Weights of a small GPT-style language model, trained from scratch on English Wikipedia: a variant of Adam for these matrices, 11497 steps.
Each number is 50 + 10 x the weight over the matrix's rms, rounded and kept within 0 to 99. Layers, rows and columns count from 0.

# down: layer 3 MLP down (transposed), 384x96, rms 0.0641, rows 159-172, columns 48-95
# up: layer 3 MLP up, 384x96, rms 0.116, rows 160-173, columns 48-95
down159:51 50 50 50 50 49 50 49 50 52 50 49 50 50 50 50 49 49 50 51 50 49 49 50 50 51 50 51 50 50 50 49 51 51 50 50 51 49 50 51 50 50 50 50 50 50 50 50
up160:49 49 49 50 50 50 49 50 49 49 49 50 49 50 50 49 49 49 49 50 50 50 48 49 48 50 49 50 49 49 50 49 51 50 49 50 49 49 50 49 49 49 50 50 45 50 50 50
down160:51 50 50 50 49 50 50 50 50 50 50 49 50 49 50 52 50 50 49 49 50 51 51 50 51 49 51 49 51 50 49 50 51 49 50 50 50 49 50 51 50 50 50 49 50 51 51 50
up161:49 33 35 42 72 31 44 51 43 61 75 53 56 62 19 41 44 74 56 46 49 56 54 38 50 54 60 35 54 34 53 52 44 60 47 38 61 40 72 67 54 68 64 51 36 53 54 63
down161:32 49 55 38 49 37 40 47 53 51 44 57 54 59 48 48 39 47 60 20 41 58 72 41 65 51 43 59 49 34 49 59 54 62 64 43 37 46 56 52 61 59 42 50 27 58 65 37
up162:52 43 54 55 30 25 74 36 62 59 38 51 30 55 54 52 42 44 49 45 65 59 57 38 38 41 42 52 65 48 42 55 44 45 56 64 53 34 59 44 38 43 41 52 58 61 39 66
down162:38 34 23 47 59 68 21 47 48 44 65 29 60 36 64 37 66 55 39 36 00 48 32 42 67 71 70 50 52 49 62 32 42 55 45 34 54 63 34 53 77 56 49 65 47 42 54 43
up163:59 36 40 55 56 25 66 41 33 58 53 46 51 53 43 36 54 49 54 60 46 63 50 58 36 60 64 49 62 15 60 55 52 59 54 56 56 46 27 70 58 70 45 66 51 29 12 73
down163:61 42 77 52 76 64 46 43 54 42 56 42 59 55 80 73 67 55 38 43 13 50 30 45 53 51 39 65 33 41 63 35 54 42 48 50 60 39 52 39 37 60 42 59 33 18 29 42
up164:50 51 51 51 50 51 51 50 50 51 50 50 50 51 50 50 50 50 50 49 51 51 50 50 50 50 51 51 50 51 51 51 50 50 50 51 51 51 50 50 51 50 49 51 52 50 51 51
down164:50 50 49 50 50 50 50 50 50 49 51 50 49 51 50 49 51 49 50 51 49 49 51 50 50 50 49 49 51 49 49 50 51 50 50 51 49 49 50 51 50 50 52 50 50 50 50 49
up165:49 48 48 51 47 50 49 49 50 49 49 50 48 50 50 49 48 49 50 48 49 50 46 50 48 48 50 50 49 49 50 50 50 49 48 49 52 48 50 49 48 50 50 50 40 51 51 49
down165:50 50 50 49 50 49 50 50 51 49 50 49 51 48 50 50 49 50 50 50 50 49 53 50 50 51 49 50 52 50 49 50 52 49 49 51 49 50 49 50 50 49 49 50 51 50 49 51
up166:69 65 28 67 30 56 68 35 40 63 46 61 49 60 61 36 40 53 51 64 53 53 52 40 43 46 72 50 56 20 84 60 19 83 47 46 70 35 47 51 45 45 51 55 62 47 54 58
down166:73 54 34 70 28 60 72 57 50 50 63 64 37 55 65 35 39 43 72 60 82 46 74 22 40 32 74 58 55 28 51 46 61 81 52 77 64 33 55 31 63 60 62 49 80 14 60 35
up167:35 36 48 35 51 53 58 28 40 47 77 76 51 75 30 31 41 56 45 57 58 44 46 71 45 46 54 52 72 49 56 45 50 53 45 37 46 37 59 48 55 64 54 56 55 38 46 54
down167:55 49 68 47 54 56 46 46 51 29 54 39 46 56 47 53 46 51 50 39 46 41 72 68 52 51 41 50 58 51 62 44 55 36 50 47 57 46 53 48 61 63 63 48 56 33 58 47
up168:50 53 50 50 50 51 51 50 51 51 50 51 50 50 50 50 50 50 50 49 51 50 51 50 50 50 51 50 50 49 51 49 49 50 51 50 50 51 50 50 50 51 49 50 51 51 50 50
down168:50 50 50 50 51 49 50 50 50 49 51 50 50 50 49 50 51 50 51 51 49 50 49 51 51 51 49 49 50 52 50 50 50 50 50 49 50 49 49 51 50 50 50 50 51 49 50 50
up169:74 53 44 57 60 37 49 61 39 44 71 62 55 56 37 53 50 68 37 33 67 37 67 43 62 58 64 66 41 44 67 38 42 52 46 71 57 51 45 53 36 49 61 43 56 47 36 45
down169:28 43 50 56 31 56 45 48 43 50 49 50 48 53 48 56 56 28 50 52 41 55 40 44 46 27 52 56 54 59 43 72 58 43 61 36 57 40 55 54 42 41 53 50 56 51 43 45
up170:52 56 50 49 52 52 50 50 48 51 51 52 49 49 47 47 47 50 50 52 49 49 48 48 50 52 48 50 50 47 49 49 48 51 56 50 46 53 49 45 50 50 51 50 46 54 49 50
down170:52 47 49 51 47 51 49 52 51 49 49 48 50 51 51 51 52 51 51 48 49 52 52 54 49 49 52 49 50 52 50 49 52 48 47 52 52 49 49 52 51 48 49 49 51 47 49 49
up171:59 51 55 52 42 51 49 53 47 51 58 51 46 51 51 45 53 44 48 49 59 56 50 59 52 62 51 54 56 45 48 54 45 41 53 48 48 50 50 49 47 38 53 51 49 57 49 53
down171:44 45 48 44 57 45 51 47 52 53 42 51 49 54 49 58 52 53 53 49 42 46 61 45 51 35 51 50 45 58 56 48 55 63 50 53 51 58 48 52 53 55 49 50 58 44 51 46
up172:64 61 57 47 46 43 49 46 45 48 51 52 46 46 42 53 46 50 57 54 57 59 47 49 49 57 50 55 57 47 50 56 39 43 59 52 43 49 60 46 43 40 58 47 51 52 50 59
down172:40 39 47 52 57 48 56 49 49 47 46 56 54 56 59 53 58 50 45 33 33 46 48 47 58 43 56 51 38 61 62 48 62 69 44 53 53 48 41 56 52 61 35 46 57 46 53 49
up173:50 69 36 65 40 43 48 55 58 43 52 56 39 75 60 34 45 50 73 57 31 68 64 61 71 37 83 24 83 37 42 56 55 78 30 60 70 33 49 62 46 50 56 63 34 14 49 41